Weights of a small GPT-style language model, trained from scratch on English Wikipedia.
Size: 11 layers, width 192, 7.4M parameters.
Architecture: RMSNorm before each block, rotary positions, tied embeddings.
Training: a variant of Muon for these matrices, 453M tokens.
Each number is 128 + 24 x the weight over the matrix's rms, rounded and kept within 0 to 255. Layers, rows and columns count from 0.

# layer 6 attention key, 288x192, rms 0.0824, rows 16-51, columns 0-95
[[109 118  97  73 123 159 121 145 132 135 146 125 124 106  89 151 118 113 137 136 129 142  99  92 124 115 133 115 111 151  96 137  97 163 150 123  89  93 144 149 108 107 140  72 159 108 141 156 105 171 146 152 119 176 114 113 101 160 142 154 141 107  87 133 127 132 122 128 171 125 117 125 130 137  89 159 160 111 146 143 135 122 166 183 121 122 139 156 151 157 132  46 122  83  58 144]
 [172 121 124  90 136 118 181 136 138 139 123 110 154 121 102 128  83 128 109 114 120 115  89 139 115 129 131 159 112 148 125  95 117 151 147 147 120  89 139 142 118 109 130 100  93 154 159 145 114 135 162 191 124 158 118 134 109 157 134 172 127  97  78 139 117 114 125  88 102 154 139 101  90 107 132 170  93 146 164 108 109 112  94 107 111 117 127 124 120 183 145 113 142 148  79 119]
 [138 126 141 139 145 130 100 133 136 133  94  95 116 171  88 115 142 150 130 151 162  80 184 118 118 144 108 157 139 116 141 120 128  89  76 133 166 148 121 144 135 120 164  97 118 143 109 131 125 128 165 121 108 156 118 104 111 139  98  69 140 167 144 128 168 106  97 132  86  91 108 122 142 158 152 151 151 136 144 156 101  77 134 123 164 132  97 185 179 115 149 147 107 153 154 108]
 [ 89 106 169 118 142 117 124 132 159 121 113 151 102  88 104 103 139 125 144 141 132 111 147 133 151 152  85 114 146 123 170  98 142 154 104 141 114 117 114 143 186 148  86  91 110 107  93  94 141  70 154 166 121 117  78 116 150 135 100 142 154 119 132 134 122 120 109 110 100 103 162 138 122 139 131  99 186 153 117 105 129 109  96 137 131  79 134 138 104 131 109  78 132 126 142 130]
 [144  96 132 177 133 174  90 142 143 134 115 135  93 112 126 153 120 135 118 163 149 133 171 141  87 119 161 156 124 155 124 135 157 156 159 175 148 110 197 147 144 122 109 144 107  84 155 199 161 127 130 176  50 119 124 171  87 174  96 132 124 114 165 116 197  97 164 149 129 143 107 110  78 128 156 127 125 140 130 131 113 172 114 117 109 143  97 134 144 142 162 131 130  98 134 113]
 [149 101 150 135 136 135  83 125 153 153 147 137 119 136  55 104 121 126  97 138 136  96 151 125 152 142 111 133 117 119 178 133 140  94 135 144 137  83 126 131 131 120 137 159  83  46 125 122 143 160  85 116 149 131 119 110 164 103 116 170 142 159 161 128 100 144 115 101  91 158 118 123 224 141 104 125  78 130 112 123 146 118 109 177 121 139  97 139 142 122 118 137 145 164 142  73]
 [128 128 126 122 124 145 119 151 130 123 146 145 106 104 171 113 135 135 138 146 135 148 140 117 124 140 132 104 140 128 154 105  97 169 124 112 110 135 125 156  97 120 119 167 143 121 187  99 145 106 121 139 118 149  91  80  95 111  91 127 143  96 100  68 103 157 126  62 135 101 135 131 144 129 137 113 121 128 133 170 101 133 171 124 122 157 117 169 158 143 156 121 143 115  74 149]
 [100 115 121 138 136 143 137 112 115 104 138  94 176  98 164 113 120  97 104 169 125 131 126 116 141 174 110 119 136 133 144 179  59  78 175  78 135  94 122 136 118 105 151 129 142 127 141  89 107 130 145  52 106 119 162 161 131 115 132 128  85 143 125 149 129 123 106 107 172 132 150 130  85 124 132 111 135  87 132 102 144 135 117 113  78 143 109 141 145 114 132 138 169 111 145 149]
 [108 102 129  97 133 110 119 134  82 184 141  98 122 122 112 105  97 137 136 105  84 162 144 145 165  92  89 145 165  98 136 131 118 170 157 159 128  78 152 179 163 152 113  90 127 151 138 141 121 136 139 173 119 140  98 113  88 123 131 112  92 114 101 139 115 113 147 130  78 107 137 141 114 161 144 158 145 133 156 125 120 101 136  89 159 108 137 113  98 121 116 131 150 155  84 116]
 [150 145 131 116 155 131 146 153 133 162 177 106 150 135 152  98 163 132 116 118 144 113 162 128 160 119 112 100 141 156 129 131  87 114 107 144 114 130 130 145 159 122 160 109 129 144 146 106 123 136 136  99 137 127  90 109 167 127 138 163 162 150 141 150 123 130 132 158 112 116 117 173 119  74 101  95 107 149 162 189 131 101 119 122 158  91 101 140 115 178 106 139 148 171 126 174]
 [113 165 151 138 110 142 155 155 135 108 119 104 135 108 190 134 105 119 131 119 104 147 119 144 116 140 162 132 160  91 144 117 110  98 121 155 126 115 120 109 122  95 143 186 149 137  88 120 135 116 136 111 152 131 131 111 128 128 112 130 140 110 156  76 109 115 135 134 147 136  84 157 151 122 101 198 134  95 155 106 130 120  87 115 147 167 145 106 161 135 122 137 107  94 112 130]
 [119 128 132 127  96 169 147 172 110  94 117 111 123 119 146 140 166 131 138 165 120  90  86 201 159 145 192 128 134 115  75 154 165 137 125  94 140 149  88 157 110 112 142  81 140 131 128  90  96 154 119 145 159  95 117 136 129 148 134 165 101 122 157 140 124 126 132 137 140 151 126 146 140 118  99 143 121 124 100  89 122 113 165 139 158 142 134 117 113  89 109 127 132 133 117 172]
 [176 115 138 145 131 144 143 120 164 106 169 113 110  89 113 151 115 157 107  95 136 163 111  98 156 143 130 167  95 117 137 101 133 148 118  95 117 137  70 132 129 149 156 182 151 184 152 163  99 114 120 141  98 168 129 121 111 144  94 111 121 130 159 145 126 108 146  97 133 128 118 152 132 144 115  87 109 103 128 113 151 191 120 129 150 141 142 129 124 115 128  96 135 153 154 116]
 [114 121 125  75 121 175 112 143 119 130 128 139 120 125 124 127 133 108 148 145  98 151  98 117 126 127 112  85  99 132 143  90 163 127 120 101 147 137 165 120  86 112 126  95 150 127 101 119 153  92 113 140 145 129 128  92 104 129 149 115  83 149 116 112 128 110 116 150 114 120 112 145 138 131 111 158 124 163 138 144 154 136 133  94  78  75 112 113  88 108 102 125 142 168 120 132]
 [108 119 188 115 152 115 108 105  95 154 134 112 102 126 142 140 151 119 120 111 165 123 140 136 173 119  87 126 113 159 108 144 124  97 156 111 131 104 109 132 155 134 112 102 111 130 130 137 171 129 124 177 138  85 145 103 137 128 114 114  67 163 204 137 114  76 142  77 149 120 152 198 112 122  80 130 147 159 122 127 133 139 120 160  53  96 168 136  92 177 145 120 147 138  93 185]
 [132 159 135 129 108  89  90 100 136 123 116 129 121 130 152 141  89 119 159 130 116  82 119  93  91  78 146 129 124 102 154 179 133  96  96 105 160 146 152 129 161 141 113 127 130 124  68 134 114 119 132 124 114 117 124 107 109 168 113 103 100 161 114  92  89 110 144 121 123 129 131 127 169 139 132 130 124 106 131 139 125 107 182 126 166 147 121 112 164 134 183 177 156 126 104  80]
 [ 90 126 105 142 119 127  95 154  92 159 128 112 143  92 132 165 110 151 108 124 115 118 114 155 116 119 146 120 121 142 172 143 154 139 113  91  99  98 112 139 108 102 144 142 154  93 144 150 122 133 134  96 105 123 137  95 153  94 142 107 138  93 147 119  99 128  99 139 111 104 115 129  85 118  93 116 113 165 167 121 112 147 133 116 102 134 109 104 156 114 144  93 160 127 148 148]
 [116  95 139 149 120  82 144 161 141 147 109 124 116 131 119 139  79 157 108  96 121 149 123 109  87 143 113 142 131 118 158 120 121 112 108 161 115 126 115 109 129 112 182 136 107 145 117 125  84 146 153  97 165 146 107 127 107  67 155  96 153 156  98 147 168 157 101 121  97 147 124  87  82 132 144 142  74 151 164 144 131 120 148  95 121 132 176 139 130 134 133 130 108 119 161 160]
 [104 138  85 108 110 120 132 144  95 149 107 103 140 118 115 116 118 113  91 124  97 110  98 134 149 172 121  97 136 133 158 133 147 114 118 180 172 167 124 105 123 141  80 158 110 143  96 111 123  93  89 154  95 100 105 122 144 163 132 105 121 123  83 151 143 109 154  69 144  75  97 155 137 148 108 148 126 153 125 112 109 114 119 114 127 153 126 151 135  73 117  89 112 172  91 144]
 [102 148 136  93 115 127 156 120  73 129 145 147  81 131 111  77 142 135 116 121 125 129 145 122 101 137 134 137  89 100 115 174 112 138 135 142 122 164 123  89 139 161 106 139  92 149 132 159 138 116 156 131 162 128 116 158 111  90 140 108 147 133 129 133 111 169 130 127 157 151 107 127 159  66  91 127 153 144 173 141  98 136 115 135 126 126 130 152 125 133 128 123  99 115  93  93]
 [128 165 137 122 124 106 101 167 122 139  89 130 111 113 129  80 109 133 135  63 115  89 127 138 122 163  79 148 135  71 117 148 113 100 125 127 165 147 146 135 110 144 147 143 131 112  94 159 162 133 153 133 129 153 134 108 137 142 160 127 157 155 114 136 141 180 179 103  88 123 118 154 122 131 125  77 135  99 150 133 166 111 115 133 147 182 124 108 146 110 138 122 121 129 142 131]
 [150 117  98 137  97 128 170 135 129 141 145 108 156  94 144 131 143 156 161 152 139 132 104 102 130 105 100 116 156 150 130 131 146 137 118 132 118  81 150 151 123 149 124 148 151 138 142 155 121 130 153 120 137 122 115 132 133 110 145 152 122 146 158 140  77 152 114 148 128  59 144 114 145 152 128 214 123 106 108 172 141 127 120 103 153 114 146 151 116 116 111 155 143 203 100 107]
 [ 99 105 176  67 109 142  79 107  94  93 107  93 127 110  96 191 137 136  97 135 118 168  82 110 185 141 160  85 147 114 114 134 122 168 131 113  81 108 144 151 100 154 124  99 129 150 139 112 131 115 129 168 167 152 145 124 109 189 108 138 130 114 125 119 111  97  82  68 123 115 170 120 162 135 173 106 143 140 123 132 116 131  67 144  83 107 139 109 108 113 175  85 108 106  99 141]
 [146 135 121 133  92 134 144 141 121 109 132 147 102  94  95 125 134 148 176 138  95 146 117 152 158 102  86  99 137 107 142 110 102 115 102 143 103  90 137 170 152 130 149 103 148  87 146 128 105 123 160 164 135 113 126 103 107 103 168 138 124 149 117 127 138 104 167 107  99 123 125 141  89 167 160 155 170 141  81 135 144 114 116 130 157 142 125 140 118 177 136 170 126 150 133 148]
 [149 120 135 139 101 100 125 125 164 116 115  95 140 130 113 129 145 105 131 150 129 109 117 115 154 120  82 122 108  98 150 123 124 154 149 118 102 114 108 119 179 138 114 116 145 151 136 103 143 122 131 112 158 146 112 120 109 103 126  94 119 133 143 132 152 112 114 122 123 160 114 103  90 146 127 123 135 140 126 108  97  92  93 153 175 154 118 112  56 112 171 118 147 115 103 141]
 [105 159 131 165 129  89  74 115 156 105 135 145 128 143 133 165 153 171 141 132 140 130 126 148 116 116 150 137 152 120 135 169 101 150 158 108 185 112 125 107 125 149  93 136 153 149 163 159  87 126 125 137 146 153 150  95  94 104 152 151 104 113 160 129 135 136 137  78 102 128 126 102 112 111 170 112 103 166 115 145 190 165  72 165 121 158 123 100 133 165 113 159 150 129 127 142]
 [113 114 147 124 113 132 169 151 116 141 102 121 118 158 138 124 141 157 106 132 104 149 170 112  99 123 171 123 114 107 122 145 126 109 162 138  90 150 178 115 126 139  83 100 120 102  93 131 120 128 128  81 122  81  98 133 142 183 103 135 126 125 164 136 121  90 135 109 110 131 118 143 171 122 169 108 155 106 133 124 125 120 145 139 125 125 117 123 128 132 138 139 121 135 146 151]
 [105 120 130 151 147 103 122 129 144 141  65  83 126 153 161 120  77 138 179 149 146 119 148 128 117 140 143 143 116 121 121 174 120 128 132  90 145 129  84  79 134  81 151 102 139 141 111 133 115 166 111 145 124  89 142 146 134 127 150 155 144 130 111 104 166 125 143 115  92 123 111 110 112 123 187 114  89 136 167  71 166 180 116 134 103 134 123 112 152 109 155 149 129  80 174 159]
 [169 151 146 101 144 100 128 190 155 146 136  87 131 108 139 133 152  96 167  96 102 121 136 169 172 107 143 119  76 135 109 129 135 126 138  79 164 152 178 153  80 130 116 108 159 120 132 122 112 129 109 153 127 134  93 182 104  90  93 134 120 124 134 154 152 117 140 129 137  96 170 106  67 114 143 113 144 105 153 119 109 115  93 113 135 131 105 123  94 116 130 117 139 150 110 114]
 [127 137 117 159  97 101 150 131  95  95  97 120 148 100 157 141 108 130 127 149  94  91 142 127 164 121 109 113 107  93 164  95  99 138 102 155 106 122 138 146 102 157 124 173  94 103 137 160  90 148  98  82 111  85 179  93 126 118  99 129 110  94 154 160 149 145 158 146 132 121 117 160 116 126 130  97  80 146 124 143 134  82  70 138 113 143 119 120 142 128  86 156 113 106 110 150]
 [102 101 143 106 109 142 119 127 117 162 117 122 130 118 135 131 167 116  67 160  94 104 127 108 141 112 136 112  86 138 119 110 125 126 136 111 152 141  93 112 105 170 156 150 108 131 121 150 169 150  99 130 147 109 128  98 106 100 147 128 114 135 138 117 118 122  90 146 140 105  90 143 144 100  91  78 171 154 110 148 162  39 155 125 104 136 141 129 139 125 149 159 121 104 116  93]
 [133 110 137 152  91 138 155 124 111 114 132 140  83 147 103  99 110 129 143  97 119 167 147 118 128 138 131 143 169 111 142 116 100 113 104 136 130 107 150 100  86 147 149  93 120  82 102 133 108 133 105 131 162 164  85  74 134 136 155  91 128 110 141 108  98 110 147 163 100 128 147 110 113 136 120 115 123 110 183 134 155 163 116 135 161 119 139 104 145 116 105 126  88 170 115 104]
 [ 70 139 101  93 143 149  83  99  77 153 124 125 164 149 173 154 103 111 146 136 101 145 134 133 156 100 140 122 183 133 128 113 121 114 116 145 106 120 127 191 100 126 100 111 131 131 141 134 132 162 125 189  90 119 123 149 131 126 131 176 102  86 160 129 114 131 142 177 138 105 125 138 143 118 142 109 146  91 119 110 169 118 123 155 115  83 137 126 109 122 147  60  56 105 144 128]
 [140 136  80 121 154 124 125 148 141 145 125 103 119 157 115 119 113  86  98 119 146 114 105 141  98 117 155 149 130 112 124 140 149 148 111 160 139 114 109 139 109 152 102 149  76 136 155  85 134  98 126 172  89 112 118 100 156 174 112 126 146 161 124 123 116 142 133 190 117 148 130 129  87 123 179 130  63 139 120 146 124 107 162 107 126 122 155 133 106  94 112 155 165 147 125 134]
 [184 154 124 120 118 149 150 139 115 138 116 153 153 135 113 127 138  94 160 143 175 171 129 129 112 183 168 116 166 145 116 135 175 105 126 101 137 142 115 148 133 158 115 123 128 131 100 135 137 134  66 158 130 117 123 178 147 158 125 129 107 128 137 118 135 117 124 149  76 120 113 172 112 134  91 131 133 113 118 143  98 111 153 104 125 128 135 143  99 133 146 106 122 133 173 130]
 [137 124 102 127 163 156  85 121 125  96 106  80 100 142 135  84 174 133 113 123 121 141 111 118 135 105  76 112  98 124 105 134 113 112 108 134 160  90 149 106 137 144  94 111  95 174 118 126 131 159 107 138 121 116 130 121 165 147 161 124 153 159 118 145 123 102 122 128 102 110 149 151 157 146  84 159 119 124 162 107 149 127 114 156 135 116 118 135 131 117 123 166 138 176 192 144]]
# layer 6 attention query, 288x192, rms 0.0788, rows 17-52, columns 0-95
[[137  89 113 155 151 184 153 109 147 105 154 137 122  93 151 116 172 122 122 120 120 158 114 110 116 133 148 147 136 127 162 101 150 179 161 129 112 110 103 118  90 146 126 139 178 116 209 124 133 147 147 138 147 127 138  87  82 129 154 103 116 113  94 148 109 138  91 118  88 118 128 105 132 126 160 120  90 149  75 110 106 103 118 104 116  97 158 162 132 169 100 109 121 159 101 123]
 [114 127 156  93 123 152 155 127 126 132 147 118 119 131  78 130 142 123 128  76 100 118 126 142 176 146 106 109 130 164 147 138 196 147 163 139 113  96 130 125 148 126 115 186 132 116 178 151 133  88 149 120 145  85 147 134 174  82 120 123 112 109 123 134 122 159 113  96 136 156 121 100 128 135 159  68 131 123 165  94 167 124 122 135  82  98 131  88  85 137 152 167 128  95 144  81]
 [121 136 141 130 107 134 125 145  93  86 150 129 139 126 127 147 168 123 137 164 130 146 107 107 127 131 190 146 132 127 118 127 139 132 100 142 152 171 141 115 133 116 117 136 142  66 147 139 115 109 140 113 104 120 113 137 166 104 158 123  80 123  99  98 141 175 143 177 161 185 128  96  90 108 121 174 116  90 126 120 126 137 106 134 102 144 134 106 115  94 167 125 130 158  88 101]
 [143 134 100 120 137 144 149  91  97 103 181 121 140 139  82 146 132 133 162  74 128 140 108 133 107 124 137 131 128 144 132  94 126 148 167 140 111 104  80 124 109 116 144 103 127 129 147 151 130 147 140 167 121 141 116 108 113 105 177 100 103 128 142 112 133 138  88 138  85 143 170 189 139 133 162 139 102 129 101 173 164 121 159 138 126 145 135  81 137 140 131 131 118 128 115 132]
 [134 125 129 125 169 134 113 124 131 129 150 141 105 124 126 122 149 147 135 118 158 150 155 154 163 158 134 128 128 144 131 133 103  76  78 132 184 159 117 121 114 105 109 167 129 126 130 133 124 114 113 112 133 106 109 123 159 149 168 134 128 121 155 143 100  97 149 138 154 115 122 160 162 130 108 156 158 127 146 129 118 127 132 115 125 152 120 149 127 161 120 100 168 132 139 189]
 [141 137 138 128 191 135 117 107 121 140 128  96 136 147 111 105 173  87  98 123 125 169 140 112 146 109 124 112 143 133 130 126 149 121 113 138 142 101  80 190 108 145 145 107 132 100 109 100 138 176 154 145 159 109 138 116 158 137 190 156 138 133 164 165 110  86 135 136 157 111 127 151 122 107 157 129 157 119 114 150 114 135  85 120 147 116  94 123 103 103 113 105 114 165 140 141]
 [127 149 131 113 143 122 146 134 154 152  97 142 146  99 125 138  93 122 128  79 123  91 105 172 101 135 153 142 153  84 163 141 165 138 139 118 131 111 103  92 147 110  97 195 164 120 155  81 150 153 137 148 144 113  89 117 170 165 128  61 148 127 136 134 172 130  89 142 128 147 132 163 142 134 126  83 103 137 170 119 109 157 129 126 150 166 140  89 119 163 143 124 132 140 119 144]
 [178 140 109 124 146  75 172 137 132 150 156 123 107  99 128 134 159  90 167 133 127 128 107 161 108  92 170 131 107 134 105 112 120 120 109 113 154 162 162 126 106 113 109 102 148  88 107 105 104 107 133 136 101 149 142 127 150 120 120 146 150 151 172 154 147 113 144 131 160 140 121 116 108 130  94  71 154 118 117 139  94 123 109 119  94 120 119 155 128 167 143 110 116 110 141 111]
 [162 129  98 164 156 183 179 100 143  55 151 122 134 125 148 136 113 118 115 111 116  99 114 147 137 156  96 154 149 133 154  78 110 129 200 151 137 109 128 110 140 117  77 165 131  95 160 128 127 142 159 127 177 149  94 112  91 141 154 165 176 116 125  92 143  76 135 117 104 178 130  99 137 111 122  85 143  98  81 114 111 148 104 121  65 106 162 142 151 148 134 121 144 152 127 143]
 [120 101  81  95  91 142 114  93 156 113 144 157 130  93  62  94 106 118 143 146 155  62 125  91  97 159 127  90 119 140 138 119 182 125 149  85 164 136 146 136 125 110 160 165 121 151 113 134  85 161 117 114 116 119 115 133  86 105 171 151 117 146 131 129  99 138 120 147 146 149 124 104 136 104 165 133  85 120  89 117 100  99 114 159 132 151 137 141 172 116 152 115  85 118 106 102]
 [ 95 133 105 115 142 141 130 139 131 111 109  91 126 133 118 144 126 141  83 136 110 128 138  97 175 121 121 115 129 107 134 104 142 150 127 106  92 111 155 109 140 132 102 116 146 160 108  98 134 114 131 144  86 160 179 166 106 153 130  87 100 106 104  78  96 149 140 165  87 121 146 142 108 148 142 138 123 102 140 109 112 128  94 126 127 151 124 135 129 184 156 140 136 102 155 110]
 [130 142 132 149 116  85 112 107 104 150 125 176 121 149 129 146 167 129 132 140 143 121 154 124 118 140 125 120 163 153 169  89 106  91 182 114 145 143 134  77 131 115 107 137 122 168 111 135 105 117 102 136 100 168 175 149 124 112 101 119 168 123 151 142 123 176 158 106 142 128 207 131 138 149 154  97 119 134 130 111  97 150 132 124 108 140 119 111 181 115 117 148 118 147 108 108]
 [197 120 149 158 123 167 153 180 103 154 174 103  88 138 130 178 143 135 114 147 143 112 141 139 127 121 146 129 162 128 129  98  94 126 160 153 121 154 167 153 109 157  75  88 121 158 126 137 163  96 144 139  97 131 150 155 132 145  82 147 109 164 137 111 139 117 141 176 114 126 109 120 112 112 116 135 132 119 121 124  85  98 124 149 137 143 143 171 121 106 153 124 116 116 143 124]
 [128 130 124  97  74 137 103 184 111 120 131  94 140 136 144 122 149 141 151 122 149 117  94 124 129 126  85 139 130 141 102 172 132 176 154 155 152 150 145 112 139 122  85 124 116  92 144 124  89 122 145  92  60 121 157 176 144 130 117 115 107 137 111 114 176 112 115 132 134 133  90 162 120 113  79  97 133  89 166 150 103 115 123  95 126 138 142 112 104  68 114 119 151 164 106 134]
 [132 123  90 125 165 164 104 122 115  98 144 100 100 114 112 147 188 129 104 134 137  97 113 144 125 137 128 140 144 119 129 122 130 153  97 118 114  73 122 136 118 121 153 138 141 154 133 153 141 132 133 149 164 105 104 141  93 119  99 128 162 135 118 156 121  98 118  98 116 101 130  91 121 120 131 101 111 133 123 163 117 143  62  86 148  99 156 124 119 129  93 127 134 146 145 129]
 [130 136  74 104 117 114 147 117 150  80 119 112 112 151 152 170 139 121 125 105 117 128 113 136  98  90  81 127 142 129 159 133 110  75  73 143  97 124 115 139 172  98 110 123 137 106 126 137 144 121 137 116 187 131  95  96 140 170 168 144  93 116 145 105  96 167 145  95 122 138 144  86 153 126 129 105  81 123  99 130 124 108 105 131 159 115 146 139  93 109 121 173 125 131 103 136]
 [134 135 115 120 150 139 124  77 120 146 125 143 153 134 146 105 148 147  74 108 154 151 124 153 139 125  97 136 100 153 156 119 108 161 149 160 126 134 184 144 142 168 120 141 123  75 119 116 135  97  91 141 136 115 138 102 144 135 140 133 123 123 146 118 143 158 118 150 147 134 137 129 172 100 163  69  82 163 142 142 147 165 189 144 130 126 110 117 166 129 177 101 148 113 111 146]
 [123 147 142 106 140 173 141 160 105 135 147 134  69 144 156 104 140 122  88 139 155 162  93 121 104 162 130 109 121 150 160 128 104 116 150 118 122 133 181 156 142 161 108 129 176 147 130 118 158 121 104 173 104 115 113 106 157 108 137 156 182 124 106 102 114 144 126 148  95 128 138 144 139 104 116 116 140 152 128 139  86 126 153 114 137 141 100 165 102 160 104 132 132 152 132 101]
 [157 111 139 171 124 142 170 101 137  81 124 115 128 144 124 145 133 119 136 136 121 162 140  99 103 110 127 140 112 168 137 135 118 163 108 191 112 172 129 135 131 118 156 114 133 100 150 110 145 172 128 160 126 137 111 135 157 146 113 101 154 152 111 149 108 123 151 175 119 114 153 144 136 125  88 153 169 121 118 105 117 122 100 107 110 121  95 118 169  99  92 187 142 134 105  85]
 [146 145  97 181 147 124  78 101 144 125 148 129 137 148 108 136  79 171 129 142 142 118 106 128 121 121 150 155 146 186 158  92 102 121 147 117 127 135  87 135 142 113 145 137 119 116 161  66 104  89 132 104 132 129 107 135  62 146 145 168 108 108 132 142 163 113 122 145 123  97 128  95 132 103 123 108 110  87 119 124  94 119 120 138 166 144 138 114 149 121 126 116 155 115 121 130]
 [130 144 106 124 114 118 175 105 137 121 147 130 141 150 102 158 130  85 118 129 109  92 155 168 107 129 161 152 153  94 113 135 137 122 113  86 121 137 123 158 166 161 132  96 141 110  94 125  99 151 163 103 138 105 144 145 160 133 134 127 123 125 136 104 121 113 110 106 128 135  71 150 108 190 138  98 129 122 119  73 115 124  98 110 105 158 140 135 171 141 116 150 125  87 172 109]
 [ 96 134 143  87  88 101 118 143 126 143  87 123 108 143 142 127 140 111 120 147  87 103 150  77 143 109 113  94 102 111 131 123 117 114 140 134 149 155 129 118 134 115 118  95 137 126 106 108  95  74 123 114 139 102 157 118 129 114  94 134 147 111 141 109 123 146 167 155 118 117 169 148 120 110 128 154 133 111 169 178 109 146 112 119 134 142 167 126 136 109 133 127 116 137 131 106]
 [116 131 132  99 127 133 115 118 139 103 140  94  97  90 162 162 109 120  92 134  97 172 159 109 149 107 116  94 103 107 118  93 141 149 115 180 153 134 113 147  82  81 103 120 148 119  89 144 122 131 134  67 176 111 129 141 137 100  94 117 138 127 154 136  73 124  98 117 146 125 122 120 128 120 125 129 123 137 107 109 159 103 126  40  90 124 149 159 137 124 142  78 133 156  69 105]
 [121 132 140 112 102 126 119 137 101 104 163 138 119  60 106 120 149 131 116 170 135 176 122 103 156 127 180 102 122 145 120 132 152 138 129 144 106  89 121  93 112 128 137 121 139 155 124  72 125  74 174 158 151 118  94 133 170  98 124 124 125 138  94 123 154 139 161 117  94 169  70 124 146 135  99 107 135 110 128 139 161 111 150 133 134 139 142 106 128 119 118  73 152 170 105 122]
 [114 112 110 118 102 115 124 126 133 149 107 110 142 142 159 153 120 120 149 150 107  75 118 109 155 105 124  73 135 131 161 147 148 108 100 144 129 130  96 154 142 134  90 173 127 133 137 147 164 143 142 150 173 141 106 138 127 136 113  86 124 135 124 110 129 142 149 135 135 109 125 145 105 137 103 135 144 100 121 159 156 135 111 113 140 143 122 126 146 128 144 117 101 101 132  73]
 [150 115 127 138 134 137 100 103 135 147 115 103 120 152 153 132 141 122 158 135 125 141 117 124 117 114 123 161 115 100 108 125 128 158  68 121  92 110 119 128 105 103 107 112 103 161 167 163 185  84 123 148  67 129 121  77 148  95 164 115 103 117 122 142 211 132 128 114 119 113 134 151 137  88 131 120 139 116  54  82 134  93 166  95 162 129 144 128 133 136  78 147 133 118 143 136]
 [ 69 132 115 106 132 132  78 122 100 148 140 112 160 130  98 119 143 127 136 163 137 139  94 111 127 118 138 142 154 160 124 177 161 131  79 127 169  98 139 146 120 121 110 130  95 134 146 108 151 112 200 161 151 103 156 124 100 136 174 129 135 104  80 101 146 146 141 132 114 105 139 118 125  84 119 136 139 174 127 129 125 159 175 131 157 129 131 112 105 126 145 142 145 114 123 120]
 [146 119 130 154  89 131 104 167 118 103 138 135 170 107 108 119 130 121 117 155 109  97 150 141 120  87 133  59 167  91 135 139 125 126  98 144 105  90 144 122 139 121  98  84 111 125 147 162 130 112 170 125 120 134 144 106 148 140 164 155 127 118 144 116 119 121 147 149  96 140 128 129 114 163 160 123 132 158 115 115 123 113 133 113 111  98 117 154 154 115 110 138  95 110 124 101]
 [122 131 116 130 117 104  61 111 120 120 158 116 113 133 132  90 158 105 155  79 118 150 102 170 161 121 169  98 160 169 116 153 137 119 125  92 156 178  88 147 134  85 136 148 148 172 116 142 147 118 134 165 131 154  63 126 140 138 171 162 122 162  97  62 137 119 164 131  85 140 121  94 143 131  83 105 132 144 117 128 141 121 119 106 176 144 111 128 145 125 138  79 163 114 132 129]
 [104 103 146 136 126 155 126 101 120 107 113 135 112 136 113 125 134  84 138 149 137 153  95 111 151  67 127 151  99 134 141 126 100 130 140 133 119  56 127 138  73 134 116 140 132 133 132 115 120 139 108 133  97 124 107 120 135 125 108 134 137 116 151 150 150 131 121 117 122 120 144 151 181 183 179  92  82 141 139 141 102  91 122 120 115  87 142 156 149  93 118 118 137 141 164 155]
 [139 141 115 154 183 180 176 152 162 114 117 133 145 172 105 162 109 131  88 101 168 163 117 133 126  96 151  80 160 112 123 162 109 106 168 157 108  85  79 104 163 138 155 132 110 123  99 129 124 160 116  78 148 165 150 156 138 154 103 141 117  92 117 110 131 159  92 108 120 116 157 147 148  81  78 108 104 140 147 113 138 114 147 135 153 119  65 143 131 187 138 142 141 165 113  90]
 [147 154 103 108  99 132 171 148 139 100 103  99 111 130 146 135 134 100 184 128 170 172 107 108 152 132 121 163  92 147  98 101 156  91 138 120 154 102 148 121 136 119 145 140 165 118 142 108 135  74 106 132 170 111 175 128  95  94 135 144  76 148 129 137 102 144 161  91 115  93 137 120 129 106  97 114 181 163 123 135 125 139 115 127 108 128 119 158 156 104 156 144 119 133 116 106]
 [131 104 136 142 111 150  80 104 107 134 151 108 138 124 157 168 158 101 149 133 143 140 136 169 165 119  96 122 135 143 148 117 150 122 142 120 123 137 150 164 150 111 122 122 137 129 151 182 149 148 104 120  92  83 138 148 113 123 163 144 125 158 127 173 116 104 185 141 122  62 152 106 130 134 125 130 151 138 147 171 112 123 130 132  95 106  46 178 167 147 145 141 166 100 105 107]
 [124  83 118 121 160 151 106 138 124 144  90 169 117 113 143 122 134 144  84 101 125 101 103 102 125 118  82 112 102 140  95 122 129 101 114 140 154 101 156 134 129 133 157 124 129 151 170  99 133 144 148 187  94  80 100 108  66 138 106 135 103 168 124 143 150 126 123 141 138 120 109 135 127 127 169  55 147  88 129 101 117  88  95 121 110  64 129 167  92 138 101 106 126 161 129  87]
 [173 119 128 130 150 138 105 142 132 163 138 129 142  90 131 146 115 144 154 146 125 149  91 125  95 196 150 132 152 119 163 126 113 127 141 150 112 169 106 137 137 101 112 172 100  85 145 143 169 141 121 133  65  54 155 106 160 104 136 185 118 175 163 112 148 106 150 131 130 114 123 115 134 161  86  94 109 120 119 133 131 139 112  68 123 157 148 121 122 126 140 136 168 133 136 104]
 [111 162 105 137  92 163  56 121 150 140 136 132  89  99 130 186 105 141 185  90  91 107 126 143 132 146 131 142 168 140 114  93 120 164 156 102 131  92 143 121  88 106  90 138 116 142 153 143 137 107  69 121 134 121 119  96 125 144 109 148  97 112 162 133 136  64 158 194 181 140 120 153 166 174 147 108 118 119 122 150 123 102 160  94 106 146  71 163 160 116 156 145 118 147 139  68]]